{"n_head": 2, "d_mlp": 256, "activation": "tanh_gelu", "qk_norm": false, "attn_scale": 0.177, "init_std_qkv": 0.0625, "lr": 0.00358, "beta1": 0.9, "warmup_steps": 476, "seq_len": 128, "doc_mask": false}
Each number is 500 + 50 x the weight over its row's rms, rounded and kept within 0 to 999. Layers, rows and columns count from 0. Numbers have three digits each. The size before them is the row's rms in percent of the matrix's.

# layer 6 MLP down (transposed), 256x64, rms 0.0922, rows 132-238, columns 0-63
118:586559543575519566521528608524468500513458487579437518522509575571489444545498486539428451408502495474538522407455480454498517455476531470539465515493352484523502452460446515454553388553532526
112:557484560530498554469539560490473568454478500534569579468442469484533406464484457545485466477473610466587604500419508525439551424525488497599545521487542429429511464434477400536523477520508438
003:514542464604505516516546517482506590476498544447528452481597509563556589470506437438543560478483546421571610484534503571488505616515507528578442479533550458519489505519524602454548517541574527
109:490490431410430478538450473551594443443474513477438483551498550543539614535540515469517506508577440584518525525503423435422454473460608530554448438565497510430580462528452545546510488467474518
118:488526500452558440458465439522552485534450516539586554525491552479410478506594535492489493598493592548479453505441469487432458561628464489492461544506464412584429433481553499534498399522462498
078:491522555605597573515474425434526510491502530541503527414516452477541497460518530467551479478473491434477479469515530421545465564406450517466501564411425496423515474627575576457518552550545504
142:551506564568589461493506492557465458482483533426542469443567362551562468544553504552443467451507469465551393414561577456543591526459471505511474516474523498525406541485527478524467425511560504
004:470490481562446478568387447508521483480489499393487470545550459493479475441408410371479579490480520474543492479357452548489507482491606472476461473524565424548506520509527543437535490473520515
119:511419461514595576456503540542529541524543547450487575458508469501461508544474531535390570439481397519520510440455532633505404390456444479492487542490530533489473499483589548442536512456511526
117:553439549556412440455518537575531542512546612479433516415498470519547504484424417505572429505498436450494465570531470516488472636490461588466459476527472468468507553520509512468506445505449600
102:487487500549521449493359570483521541490463528527484587435484464520592457588513591409513469502380514590482511462539455472520517501462455493556548529474472558559514436459521503391486541431522533
085:484520571427506500433484476516519513500487502530521553487581425629536486523412532437409414518552492527484510521523445536504518406460563501550543514506433503431510409439513607493509514461624512
110:492586481531542545525501450463585492467506431454469486554447456500457416534508573538535476493420567545490510427474453499512563464381514542525506535466564462563563499525470422518456580419480633
070:542539436497575547459631457488437539538508469521534350500464438470454523610532529465460505522621449477500485510514588481481505527488455464496531507454449523567544453536502483542492382509492451
129:504468472477517481524437493486533601513485485582484480503547522510513518463572549547445440558549599557503456432531460510424464525540558437376449494508492462431502480424463531497654502483579436
090:480581491546565532431414532470605484531415422529428475523425443437533438486579565451432513577518511516512480402546453512536513497593444537494560474468525551535538566502414473514549502511487469
140:531529482509541575422487610434546519480478514505467494395503593567536393489533551443517446591482485483443489449438474517579400538471581488417534559473487509472505518498496544520530458547559419
135:537503571496428468511543585480455477471456532516476499419501514570555556452399479439534439569584559533437545497452463535427414539453480484411566451541529483493492504516536587474449573505602471
003:483468597551511537578423547563562495497457496455511576492540499517527492464427562516474564479533539511598499478383478522537529427462547458406512500522602490523574522564535590475484472528447595
095:448575601582485482491406475474534506463481525464474585510456487499528502631531544488491497501432570593509495462515429441450512550528470563547509538432430577516502433430411479409474532477512535
090:518537474514477569534529509490383584502425531535460475508424440476472528511505534487609421407444521486522521540484555591445567532502533541533542461522410453543557360494578529517516492456475500
133:597454508431502430541478580618424548444544491519524518518545474461523464540461474567475473413581455576560445462509441513565521460476521594508467455549477484531469474407441502585469526465550452
124:521504483439515500462458521501520491484460486493537543474567473469525555534452622454518539439503477457449556459647521446440514463465449478615472412527574553596464451509538429514504400528558529
117:480496536484475528543544457477486573486546394469434432507571490543448487586507480417580447494473499545427533505513493529541524446584476516483412544565433437537538589505470479599542411554421480
124:512465534487515590557495506454474563462434460480498475536581560460512521565406435542597538442399451504422593505569580545506425469430516485494558513529581538514488502451498414501444440514533482
070:499468446636566519512459394437542502469531560485529511455495443458525512451500511472575491415489482459514527554536538439499465605413421525465467514423409512456482480563598543536530562532516545
112:511454470473516448509410493554486525544586444474480411510497554514483537530552533539518535509546448584537432546638436587375446480504514467465499478572422499419569510480519448525521458477526563
064:468513480506487469427470520527600496604546456402621428534471452593473438562534429572469492587471530521436487498508516545521551461503465515561468455498540489555495451448523462570447472563408513
100:572486430430534526483449621488580508565461585492527559558510543452447468481570498468431566501481494419496546508495570475552429475485479444418452511412583531506441508476491487445562468545419549
106:583512531515471461451413498453415549561560457519502460540469474425499555487482526652455525546404529475508528484569553585548457487483538501554412553539452500483578428498439543475429448507501506
003:475510566553490447559402481501518512537506492391493533535492528504496448447425513407451555552500517471557472467374456563482520476442565440507466499521603426519504454514560557410495487477385527
113:547483446571588442531467431496461484559489555467544474565506405466498459565512619486561492444473453515436506468422498543464500374522413462608504546499478456505523485519559509563500571494560463
086:489495582532528410525416477506440591491451454525570481473565512487686508442559501600482489446451504490481466501550507515480517526494520425476453459518420521464603510497504560490446483437549538
145:498504553427547415605488472495537449547471534526463547517500517534571421428472572465470476548423482522476532454559464600586419477494527500496444436474509547475483550451539500511609475463588404
002:567529455489474486450541497444456589527517516561497384482477498478536529508516448447519421430429502439461516510626462446516472558497358564487460454456416492448443488469437460479501487578499443
119:500486510497568453519522540511598559435459486558491457501420464512525561401592596675468547493525455434537470467516456530476491427498475447496495524425458564504500571497493516484533434497420491
081:505489546621516531540562475467516524505393516555473501513583476470550460403467486531540458470430496518474491477512482468426478624410426487459509508494418552436466477582548562448504585489580510
100:498437488536392471513556490556550507528524529592521487489506386527510505558492393400542435579497484555594543486583433405496447442492576523479532545445525499487502515524506505463388477501508530
091:481539476452462514512533567442477519507404431442558501463422518457593479406453539566534571419470515495509552477523458516559458549468427511637521429471454591531537487478544516505478520516607496
114:648509567563568531463436498474521486504443447461534430543512549542440439405469459522475526512437469429531484444498566580496392475483496513547488552466453611467540490472427539527510493564498548
123:471594506535606484502470466496515483556470521461562443520441495420501545538699467537463422495414466498488414530611488477462551521496486527514516484519548433540445503496545444511489504457457462
097:456442578567432496397549577485490509544554474617460497506521535505468470441552492477515550355436447548543491543432486577499575520458431542452496493503441528503559513460539498571412501490521478
090:454569474563498487511456468457448453494514569522461429514500473508516487498523461497496538460483472449524507565527390445597353590525382602530474554458499556462580501525524563543500423478529507
092:442631491446463481428406466506477539422515481494450478523571491542475544537468525513618501474465557479509499478512488446464504425543527519478638562491525538574405428394505494522559507509521481
115:470534562483473498559430526467455436558471513443473511573572418520542426379578550549499533459519445521535445565531484530508473512492439418604533499510515518525495468427468536441408549566592479
088:534531447451441501527472495436505543582545503468460532444486474417491507497575587481575484504472494534476471466379534583433431579513489557504481515624566436509523566429404447474502535526504557
106:438503554552459501506441571404487562595470576505498479533365497463428531512523531393617451495525533468459543517472488504511564541535511452484493496507461393545497425503469484561457539584541497
104:471566515428521556499383519536457562496549527531477417485534564560474443536571554503455503530487534503483517572508563509518504464402593465426488567476451531412521470424413419450569468540486551
134:548535496551529521444438487467494553533554515541528513348470541491451500497456568450572508518473579412453500477415546474514494574529494595436499536517516437490466484562428527411513527556521377
145:553458519518519511494553504451521447497555498422549497487518447450509500430516560610492518527486543484485467312473467514529498374428547523561588512428453490496504521540549571430509528567492540
091:517511530513474454482522454427486490535485509389503470591405447458493519457544533491469489502470490527616530499438468484494516435452484518515496462549431562546638515516463400474495568529635573
082:535517463562509477497421463406508485488441521574457457441518430509474514480500546467585508507486500459516475472467462502572483559448400501489555534413402506486506456581631577607495504539583530
080:469594488617501492385491486399540388449494491493578489553476544455446572517482488553604505421490519527502555445493473450549490477538552565522526478412458492540554493474516473453581483515434523
103:473490500524459491605377497444521599517475456424411478486516476442510442542546471577421553502387525499514534456512605503554559483448483499622491512444490509595520514515484466465512551519490528
104:552524494476533565622427507519435457523498517483432544471456510383524384448588516521555515456507550478514455493431504621503519542557428456458591465513526525422479453515462574493537474511486464
121:537480531554481453581486402552507509407590501433502503401547509435549432577485540471470540554517525588603566546552487482487484457581575489469511428475501457467465488449560428418505493498505465
003:459510501512460493597445440536476496491484522417485444510528431472524452470428423440452518476479545464553490429376437549453462536494552422546441490568558402563477511540597513418548528449497479
050:480539463503516472517334477419490539530435491508476451539467518476528518494447398561554504467527588433558514586541544565419448521496496500532449517476440498553507444457513469643474530539536542
115:470558527521455432570422463516483546481515605558477520449474644453423506493503458420506464403507495510471559576457406479533512500445487537564532592494447464453492474534482564486513485416550546
095:481540456552561497450535586490431521513535487516434462498363531453475481598613436493522465480491465499457522530453560547544497525586505443509393521463547477535555516462462574480476429598437500
003:460548534497469404572433450480468536544501542471502487517491467487490429518410441433398482515498511419479452466414442544391497521418497395589447505510548406526481455529512514431534537449488457
103:442566542431566574451532477479521464477469549437616479439483462475440549510495447437556518543497473423413483466498493452555563468545408523423494621455531549546548521530536509491601459527474485
114:464564508436439554568477522497418546462551522559537511511511482490530479480494442514472511398489521534450544406588517423440440531496577566440555507465498467544548559460571411493634471482430501
083:501495443443534505495516453441583558510402501474549535480461416547456485527555464541469506454484467573485522470549548570564500535529392564542488494501414494568475433505517471513457452472465680
099:458466544580518439547516411528610464567474509426428585540545517489404553615489492442469392436498555503475478525582494489464538453556516522487455505496453445448520539526468512492460520411555520
063:422553502534457498507399526491486546452466465406487530473429508628455455588519444444511464446490437593509535574506521511438431519622547547493517487548525487545481457399542512474519504538563517
134:596500486517490597519504483546401552489501553586457512466435602569429472469538436492514458437548513484362506551434490494520499520564555556485441461543499500537541565488438456460472455528406501
091:541541435428486482472477480480567422517455448414426472439569466451522503470538542496512531565456437532437514560465459513579550526414508610497555567473489478556536473572582606515447525523502429
105:481487485347488544548588487557574588542468456592471438476550473548561520537391485569496532530521511556375511506448516472417439496440499563519499429559544494514528517514472475477498460467517505
096:487458526463408450487484541510476540589382455527557549537546448486499606465468473537568545524425491438389503495573592532449433476498495495562518444477495536470494629520505560513500464500450549
137:513437516546609507449434395461504481553585521427506495426555420455428491572501512468480531566477463478455439431550545498488517466559537569592553458499542508547506473534546524508467369513465541
107:545535533486418508510497566438501520428613497494522422426461536491471519517495414383484590602531519530564490482562419515594484563466521462473486543487552446482460510438483504524526500424603502
118:505503438341469433565475544527578468530487486526548494522494501467524534458633542529516504460551584587444555472495473503494385527568543505557437495517479435460544457451516526527527427441468467
083:534481399490462534502539518461548564466548481463488539518460566607417532448559511463577497535525544526444581471415413465386519519509594564468526522559512505429448439436523424477496541498457492
100:513531484560468463452456482475446452491525546474444438481439500631547443537484459448474510535471440546498457526502475530484426559552508539552498631464597445564528509422557511447443575464606483
088:437547496520603497470499431396536567576406508550468483444502581513478441642496493466471449544547456543627490542462471481438480475489564564537511511508486558471484421495479444488488470486468556
118:484539443465572567426556506460590396591493608584507565451445523410490515483463492486428583574470536505538509437480526425505488525477513438435445456458506521489457493555580529520553504496460469
118:470497461451436495404465536489513452520501497509543471443441534547583433531490478494506582486481479633515503485513580466564486527483596512460534595524476507418486511499445471505588412605531397
086:541524482589477478538384493457555566478466521464438507535559451504455586474531451502512472534454520426543516583486479514444440541495429467544461466400504555503411479521586444591608495542554475
120:524395636506509449528441481543568483503540541561521566449530476450556497478477421483556512476460574437484537490484566476538524464360468515459510475515489504585518394521531557406450546492516480
104:455477516381490469548476534380445584593455499602480506608524527503452462448499591539537472509476470556441533553530504527501382527444415556545459449554547511505446479508529529534502479515492491
135:364521512465500543471534481536537511448531555526542413452592532542506502560457434449519387555482485491454502428596467443454529489502548603396449508478513432512489548547493502558516538566511441
075:516527487589492534454408452414438558542481542462556546579487487490456417532518518503488412430544467446497466585499552453484467529483435550408493434533479469558544474506584541596492458579577504
088:431496481436448448566419487506536541536430507586596505487591536528563475491429454559551454501526461453515494484481531475471423494489481577628440502548510555509485431498508431595508401490518554
115:500526482616406566501511458534550546378537552516455466440508591523466507498537527522546495504525490484535446531439481499534432573398510463468520444519490532424475482524574472552541399512396576
081:512504496631544478478470421436545617464488570505501490526501462508449519443495500472497435467502460424567522491505515499498487527451430517467498469493360490467539487560642512539487475542633511
125:452490506490497516556531549476387505520460522464507568557433516504458514471499473456643432455639561536442517488454430534552567534454551510510455525531519385499512439483406530542463461509520554
002:432471462509465477502417477477503507466438451373452461429562510473511478416487434484493519492518484486568506356472520497492412514458518428471476426514509386481514471446558555453485459464386534
003:506525508572477451562422466545491489486467469399470491527560499511529497433424460397502611493479523466558507437358462558513518529498595486448438483534563429542521482489554579418552482508490521
138:458469532531526551502510535601477498420423508476541599512502552492405537544447504435551500500492459430443489504446460511545512497523557560425457590466528529498368507491473583454462537607420497
114:496487547418476506408603478491525602510399477557493472523481500421536466504400538505514584537429566573473557490533434500479490575516453523512518572537483549505454453469520391507560422464545535
126:487481436572555597543504536545519523371492471459521511553517570442505552554644474508469465472470557486477469435482406571517507510485464457441521462448460381521550487516455526496571517508421532
107:506490543478504465537610453498511490558522441403561501573560456495370409441528481521550447553507522451456448563563539585511533493518487467462632492404535520518447498517481517464461461474473561
118:505439471491554597507479482500538527509431514369514595459568548516475581504540550409482469482475529482419537553544489431402472457530504548514552476568549518527482517522364464550469534453460447
088:500556469556515504398361514401466541484553556560436422528441438525515548513508528520463464448524496473534488608566497483537449519535477467449513489494420517499535463490573494492524445523640565
057:622494470522497536507388565514534575539504477586470495538431416514385483484521543509532546472500537468486500492570469577453353500431445486478510496502503498540517405525506516548491436496597510
091:419513478540476446552497575541491479469501482472483497551568504510466479456572483487600544355477496545570499547429443530525495508437404550525450512494437526539557502514558489619427530493494386
097:499508522368535477452606529487591497506495521560530491482398434527563535571400576592426563556555491513482538567463444532564486436447486458544508462514493455507483513513463538413508462459526469
088:540442499465588605456494565531505560489546426536434537455480512525505430520516592435512550488477485523499556434470490432581442430525588427493477491546601495429513573442446463429514549528450517
082:461524555559574436455394423414518499519421510575569552513416462510572627530478544499549508478498464400467529527500557490525498455499465510514432446414423522463561472560524503481546528520525542
084:534534517477515411476425471385482489505519529481494543430583477512504539447444459473537489424585555512477531521510571524505416597455426458515444547475398515543532468516594449531530492620514546
091:457505451516509481430403542543450552490519577493535448525486517525483440489490379441486498425513467495586452537520510384497479468450582507503620531517570618441516529412558481494546520479526528
076:527543454583481467465403532468419492519512581372528490451475520497413451518496504452506501441566530432539503478522466577523427479518469432565491529518538541626492552447428463598461555523534506
084:439566463436488428516570523524514553514472461523538471447534464581522447610435460557440483510472537602384552515555558523508404467448506480546452444476509599476572434447533526475471485527542513
076:529496465431513436510469544558452516604587412512518537570529474508451523511429484533418499506536632547473540479479464433407496521585531487541407543534490508444494570533514448420435445503554499
105:500540516511511469573530506523405611542500481489474592547552499462574496485442435519527489449479425524531504440534544493502529420452472603623455522479450511538565377479494412481504433458490546
090:536527438518520510519550561498483595484497590527472442542482507443478506531511406498538536544583483547451455484507594571465505348525531487457514558473500511541518488382467491581391449434478496
# layer 6 MLP up, 256x64, rms 0.117, rows 133-239, columns 0-63
121:489487489384478453561527449556529524561522503538499480601512547514486540538538508448441532529491407566436454408471532479630486510462474558478491489525414524565425397535488546424536507440467549
004:403430506445428445449419492443435457533416491431494461486447476419430439459478506529486466472491483458466435495482539480494426429416389483423531492559454419489483463458531422488417505483471486
114:525449569543435555467522601447418451544585490460539522566406580525551464409547464437501475528445538496463478523404500490543498580507515427440501545458484544475535501487531534416459571584482496
128:561458416448459434453549498574595471468505471549564528481478540521523532577513497526503455602539437522459522444400566437456520513376536523469378500513464453525451482552565540486502485563471488
065:568492401491436428451498540533498469446534510412501461547463531469431493537480463563471505488528448542585514535526505565461488485551469513517429462591498534624424504363455382523516514508492524
131:542349562555499598432534472572528511479531517450442542567496567529544473491449531521519513532479498496429466400501524485597432456485534437510455490523475517538541403531464556478607473466469438
004:469501511457509514467568600538468542599517557517522528559469549542474516506602538579571562534495550513541561514640568513477512534531477539543526547535564528551506451532589532577576547544558539
111:528398437465564523502542519581502524500597535568515506460509503434503579527496516479378479461467453550477521425455488456525549427411527521437565541466529402406501522569542550518452475526430534
108:457486522531602529526522542534407487580510488545625548565446557379521454525467484423416523535509535499595453436478462559471474452430501392457465482487503536541488452504481526522521526574476466
103:547410491404474508501545452504540518506526437552534546612501465453471533483457491536509448554624428443545537539539499520520477430496583484437462499557426472457400471506542510563534420550409501
095:556463435437460549488501513519425484550610515523542435482418529451462601482455518407494585452471531501493436450523548423453524549502592571509497535631506456502566542522468479513471458443473533
112:527453472430459502416537532562385477519557501598564507527481547544491610495420436473517550496502557418501581525531510457494495510582470491536531505530431503419428566520465588457458465489490412
078:450462566499412464537406516474565475496533540501456611541563529535548530420489557524539478466327554513484512465506472578432489487490554567465487493567546486437452504481441557540540540442487459
121:502489577529549515471580521546445410462569532474509538528471469605459559495453532446445508480479380405521554440440539484500526470442432547568474486615489557456463524533496464479438575456442494
104:504449437546495510493507557515492438443561538487513574564505434468493563555501584511496376499488497435467414432538586494500510453397543554496438518528561468473401518529521556563462565532450411
118:531541498483516607523453455507560530492469477576504560517377568521469478454508550548544509493554522487539538494417460455456497478543515400455511548438530563429468460555435539496602584537416415
135:500526544451503557530492539526611527506480494577524457558446636503513473492516543474534509447556605497486509499503483403445430448562553465434460506506501426402531452554414510511552486470510388
005:480479397447458474417511432462418467490449468435455439477429470476418467486491420419443476472435473455442468439490473423441431489461481486494500452423409498489450423430452468473485469425506443
097:556432463436515514511560511471483480511553502528588513527521543419535439446445483468454391560598431506494471564538574545563489495499518434428473532598424503480384453479585495557487478482452501
100:517509556421543516441478487451653469503501554397608471494488489564502491443531580489444505522555403559489446462543443462499502524486543442431508553508484523467554542428520591540508490575482560
122:511507536587556610432544488457512439466456568481453505531492472563470461481512540481505497545473516505460423433447657511421505486510528416466522508461586508483523551509464506448534513594400584
128:485520477523467514493520497488570511516512564556499462446478543562501475451497485454473487570548541483525528517430432498545423564525530532426428634462547573357477481534436482466475631553491425
111:486485531457536559519533480472434413564511512523507469532454618489520486475517571542500536553596537440501554495489609469440529550489433490464376605511500472488435482517464560425522499532403427
114:528428503467442395506522548618541408571574491552498514546512436510568456464530541444509433495545562516547393485520423456470526474570513550548523479477425459394534488545496516512475518414501469
047:540590541466393526452495567589471477487523435507439486455431523525476454554483468555443519575544517486566434500417472533491534406593491417466555534557570507555519523408455449433482484498514457
118:472542475475479524525532562440535507419442504510464568458472490581523424466486559489510514542504574394404509518390563401576579471483503572520506542423507540490463485430484574437480559485480425
080:559442535478497508512487534541436492488429502521486543442490496417552606394496528427594513531476476559444469529513599473419454519456561483489487509635501569472450476547523532481568531465555409
104:539440454483518636515489446458524532529478528529449553467533560554501520437556537499484546517579444503393477429531543470453498498407546393444469550442595461462523511494411537483536558504433447
109:540458563506499577485483478616490410471430487509480492463604583530582486499553472446578486448553437562525486494390518434453497566511499530488596445508495417472535534467517535458562536472438553
004:509455475475557509501580602535455534574532545534499528515506535579504531538632546552582583474484561513513532586586514503527513555542550546568571543506500549521515492519567550571568540535601502
112:579446497408472505543519476597494597448517402563459543438462539459586468544500462570463548504529516515458520495527484423510516495472467553533393583404459488482469522536507584492487544467416433
093:448511394420535543487512529452562450507520596468461520532448422490400462559467566433453601566509495495467513490522594483549514483495485543545519562450545547488425576559509491498418510569422527
131:475521410485571560437479554554485511488477582576539535404426593549538461485576485499510499511552423583518443408507484488472480529389502421491537581507487554443431498534431457500537531499471545
003:447445544493447463486397441464494435433431468483473478433496469425469521434468510472453418484565428501468423463384531522457463418456434469428494482540456440425470523463470462465416464453456457
122:522380553645481504499480535501448422483534488457500488525502485522570545534535514405492471516531486412481502462469566470446532473532530592481467581546518414410456527536455453488533608577470493
065:518535433398467472476487502464500454447558502401495522466423513483453557582526533501494510502622405484565564522492506491568531419510538462502423500496497517563598524406528410563484481508429555
115:500563551399574577501556531520547461476489543536510471544431462455476506463478565571491552492534602483455535433476475554634526534509460503340456474469509499465433476473519566461482534456470451
094:563386594549536501424508497526542523500564544464510483507548404510500513550473485425447529574503465388489456424541528486441515505531580553454482581553562407431480477518503523496405437535484510
112:501415540590490497447512611547563392432523546586485553492450472479546475438519551464505485474553448384457419449499536535502473534517564564501548483498488487431543493454505603481459540562449466
130:502445581582493576490495524505445482413568473487433508530517553539534511472468536516545479399516518423441382391492541516520470399527493460490472625492544498484490545552454553469567501526448432
104:585518483505596561574498512469479508488495559417476435483543462539531489513443496466476472621504526390490485462552456420452471549590535424488454585531533511502410498514475509459596498572442560
086:522451475463572479491519553518569575595480441449544599448500503476494526517447506497518470518446533525366565454495579533385542395517528348473469482509474502523478488488500460519481522508531427
093:539475511486478471583492452481532556483467504508496485369529492545480477456486528469514485592623583521381444450418499522578527548416474490481544506485451495474517517579418463458602554525483438
105:542460436470462597405525534501569508497544547526537512500448568449477501541449472413468532464490521461473513490503449435479466545512580567379435635451556492474447492578500439481541499476559425
098:510480529532513499484493618525550440436542547596551570562486525448489513493438462476418572543438373394589519533473471503441526527528517430460506556502456510468516487566470547426530489580472455
105:516578456502516610430502438539572505435585559573520489435547550484488447472475548583521520434488529545484613442488460444552531438517545462426467524531415511436490482480402573466542494469489482
102:534488433440523535493517505561543501545529459532459514395484512464492529458602447495514604494615519475449436498569400450543545489477544355502532514442495547444526418497448542468523484519472575
118:511537546548472502498535491567479527452545514563530568468433550439474577477463543531513473589547424410500510413398508518457575538451505445459502535391468543422426552540475511471606495511450445
121:508367610495542534488508427587499432486562524555561466494516546486550622502504447503441458483556514515441524384445542519530565470496532481510470526444515424479475575542458575454468523554491460
103:472447532465511508550536589497612490552524526628531558529547444486516469480450397477432527457455455525537510443486541524543448523410539502522434520474472511443338442449499554497547484469484525
068:496483490469497539529494536626510517510504477507604469585513556570465534511483464489445473473491539539399501547483545466427474474510564429531484488510628479449505582448349453470516468547420469
073:514452549456505498598507519587492571500476512485449561477538473500581413491490501435481453591539514492507479585488562517395506512458479403441464564600530497420426502538496471577426526499538416
105:478553462407464487419533497575514446495538532509538541537509520490502555459477561456550398508583432450541558524498373465455420578515552453403552497557528541385496553533519522536493535501496451
105:436554471441513499408507557487565541546568492522622456500547489483460572550483543442433558501521538478395462502572603450518530458427552509405483550526482506447558480436586448526518520496457515
125:510467402425501525453522580576532515553505565545523434560540404523444516418502496599502430481549535396460495430468475560525498503421552551461446501499485511453508501458455545607456563458467537
003:381480459476466453377478555434417483542460515436514486484459542537452446489521524551520565468425517471516523533589510452383496469477412527474458461440537494486482359471494495570467498536536519
065:515537519472516569497524513471511454461438526541535554538503538488436505454559552471521523501483468438447394407540472406584523435521549559515634460459544562451585502589512524441413468472460460
128:485427511471392557471503536576561560489522409628484541574395552439553433473474516436544496570533464520435472483481498506506543488518496446443527554448441512429434534567487564534497538508503434
105:511508495430479472540513558521532489483545537487447520516615541587527468376472584469509545509453487485481468394556485508544574455396567508462603436511531498437544515441435518496490469409527436
003:409440499485520478440546626483451468570463460449468562459493580551516543520607576593551540443432559509523477608576528455451479508487493531493462493460483454434507430472539527556473539544533495
101:469502463439495552526488568562511531475489531572510527472601515577491622382492484490436566467525503372456466475485616497472474428435594482456510519451532487523558503490459540486465539550439506
112:519409403416567540530499519558545466573431476524495456491481545476579482532537584494524432620562551509496506529420489517543520554467497448525498521494496405414461453528432527525395460464564502
089:549499564482541571498477570461479426479530543517488419514550674453506473536507598390499486513560445492446539525499465482449421539505548466460463542502522512481404545482503549546524563553492413
112:495576436450473507493533540498424453425556455544525355400520517550518549398438538532472546488524516487519530502437549504536515574439531492446561536365523470547537540457510551477512530513419523
076:486482513572494482437460511593570465444490608401549497495506497445478490476536519529464609455475524508465489442517528429568524546383525406511481467499594440503505515605495431449481486550458564
132:444534420437518565511485525513572519523564502474535525470492503469548503512429570478516567522570519527466447483500409458558527496520564347417476525467448531418541388465458601506567535479538505
087:468480499519519456599514514544471567474474505548627537540470515557464541555471521557513468405530604530537532453525603468456414471511515403493443425475515547446545474477407440486516525401488505
110:435518444486440463597431483516446495513532498493632519537531450470574499491492582467547484513531641540460520466485470493557552456544547465497456519471493435443570434504495535544533495378466410
095:560484569529550578438523523495474466477605566485580470448451521453506422516582583456468453410476559584568443535528465410571455513463487500432459498575474559531434423513507523498462516515467471
125:498547510397526559440600537490525521468474553544595547384415541437480486449515519483480544503582552537536443534455585421454574546430495440478458492489483464465462499542470435466552577549484500
110:544431588533518533466546455484475415514569503462441530430501519574460503554577539496525470534377486469458493410471556499412525519478503562590465515429569492483491573529458518403520592506440512
123:512475468569510567419546505455503473428484504518421561467462521592513508494464484469474434541520475375492479500520524516483550479413512435471540498511584554482499564486447574442417642599472522
092:537488647503607486531469537547539498496448549455477500454564419447465495561545541548463481426484427533524393498532627531524535508425456456519441553453543529531557524505464479442543448514502453
109:577497520528502455549533537524456421508514617437468547441495489532524465503625521442467476567489514436436540496520472484482568506430516558537516535465521498483573631534480559422478479449395418
087:558525535497460461588516584572501399431535563467524543522570413544541540450510555445508483437459565385439512439517475491511499485501411489479544494485487489461468633478497553518562545482528418
110:516345533468395556537473502522521506494494517473459472553521550509575486434528570461489511458511434439342532490580585512487489492489534511480496483491544431481562554507418526584427516527472458
129:484432511437563432561547551570598486487583497533550501511604441517520579461444485520445496485563438546500412426545472465577510495471490423467429469503524525474536474475534451508406496418428548
074:520524509493514488500500510591421428581484494553597444480428495533497439503452509458469503505537451474448422448525546517612522487505542538455496572571502457558579523433401579455373512475496540
122:538438500515558547414511478496520521457471566521565568513443515459567465511553537516453470579509335501591492408487460549462434502455551452462516521547489496415522442497478460518613475557447507
105:510529458483441502594513496546511488471512502473542464468448458443537511542518553516529561496573604501507478435444417397510584454573551473521523530481503405426597513545457506529435544421481380
117:611529513463573501439510529467508501610576496558487508487404592529467478472506618500523470513531554499511537488375425482527430535558491462496455448449509500418437495514500469456537596528437527
063:517477536438547426489503583565555444470557457559413505424495486517544524513509448485516567575433532539468495470524453605467557449556559467555504597472544518513434493459431495412502475403419462
095:507477514506503495602510535516420539516495516452524473491526472417474585501487523476512553465478565568434467484557457412555600472552539567424473436566477357524510466500431592434506502430493452
126:532472485428478553544535567471508517652474463511518502445417586472517491504488494454566565535455454510439490538470414409489535468567492415479496599435533499439535477559486460460551538534477397
061:527490464361501522528503593584511449528517447539504513441475489453552441575543488491545540571476482568455411536536523523463525472505575458490448525504649479546443569455434509497511524522395509
117:508499542453511539413500602528593501452486520586520482469410577464496498492507563451413529496507432540519492469520481467538511516559507500406509526461481581419499511540505545467556417588576370
002:508497487463511517489521475494435569539542592500487472547464524566432440553595541518610535513434579467509602584556530521520500475438463509532471552575484546588509447538598477557483546527598514
003:421431447386430482418502557422406474577460539476448455484420485469395444488538476536519508466462509460517480496563536478420467455447425481520549543469481498519459384508496440527524509455530437
129:513465449462473483528550598530533468438478484554588476463517582464490686454469480512447484533562491409491535444409531540505508422456547479483498509448511473448437526463536543487530534525441596
118:605443517476493517502462511486497442538596588485528549495499516482453502496535444508432485565480396374460493417471548545436476450490599531450477506492506406506474576522503601489469503605484530
134:499540531520488548487501550496428459504521483481526512459505546485492477481609573485427542610572521491498463526429454460505500483471502360445486585413504540414500652508530571472465456539473456
110:452530506485477489498486550563542470492501550574524527415554500514564473392559488457482418586509455456486468483480582486524481517444558473397435492369539469464580481395538535522495550580478447
118:583476393507503498450512509519486487478513408565561419431452566460421594476436518527458542529582477499545546459496461479551462470421590444450449590509502485503445522543567515511565548431450530
069:475445518469487549573548470591547437597417479456558524510535596550464467510465422458532540572399518514448515416463562522497499470554516501552449481487624498487473554484400539462526517546478455
059:423484515563469478449633464479529525486483546398478531375570549544591538572464519560510466485517462515515472458437468442449576455456505551547437480530463498542482592522531476466514540507435416
094:534474521527557583484533507484480545503508497485416417515471480548506505484457516462484494655560483396435451492557524504418526533588522447474569525520605487452406550535469541471493475560422575
097:509425488464370493510473513500408501483564467531535475550558546549477539548472492402478443502470607509451552405482517455448529474522635608511484488542511468450561530571468478533461520534442529
098:478489409332527453584513532522498481517539530507539481511525536537439567393456472473433515494553496592461492433517425483566528463434483531513481482554420499521541421533540470561519427415502516
076:542505466462419547543528555566523510482564485518506436494609543490405414491475446482503464494429597622495452554493478424453498548511532461476611567551591427488440493523468500498466460472484471
070:377518482537475562500509536626528463528471460517518450554508497530536497530530504493481480547401472440555472538473448494477577402568566523466544463511563493456472467476401591455515528376550457
100:489466485418490461536543516488535447611458465525447531430475506447579490458512495430519533543638495579554536467529430468557538530461586416484435462499397494492453440504472509466498586548444546
083:551444563418531523459519463499567484445478473553521553538518536469527521429516518540460510550369433529471473466495492450432591470528469508578518546438544527436581569475542487437470381394489529
092:539398474491535545538458534539477533537545481509474434496483548472425583418491474460546515570554603504535538435441490469476533525561565489391477472536541403470578429544446501488578476397486488
089:463550431461374575502532512449526564492439517591481428469446504524504554440447482482543469507504604527488543479454501440531516469512566622475567495479534440494506511471449589554588582484462451
105:450487395509537545383466459525476517475507468524474493538545473530597517460476535520490525477426584449512616509454536469504559545440580468534517546530603539438406503502458488469512592441436439
095:487494551487457490500483461499526375571492404456530561444628439583506466427497620488472483474429496519476567516509495527444564563442565449518518442482540507474586480490454497495570565447485462
066:594492487469441518545528537509516463532512471424529534501397493449425498584422497511435489615596484584488424521564579479481461521458500534517491586526552459505568538447435492507549522434433563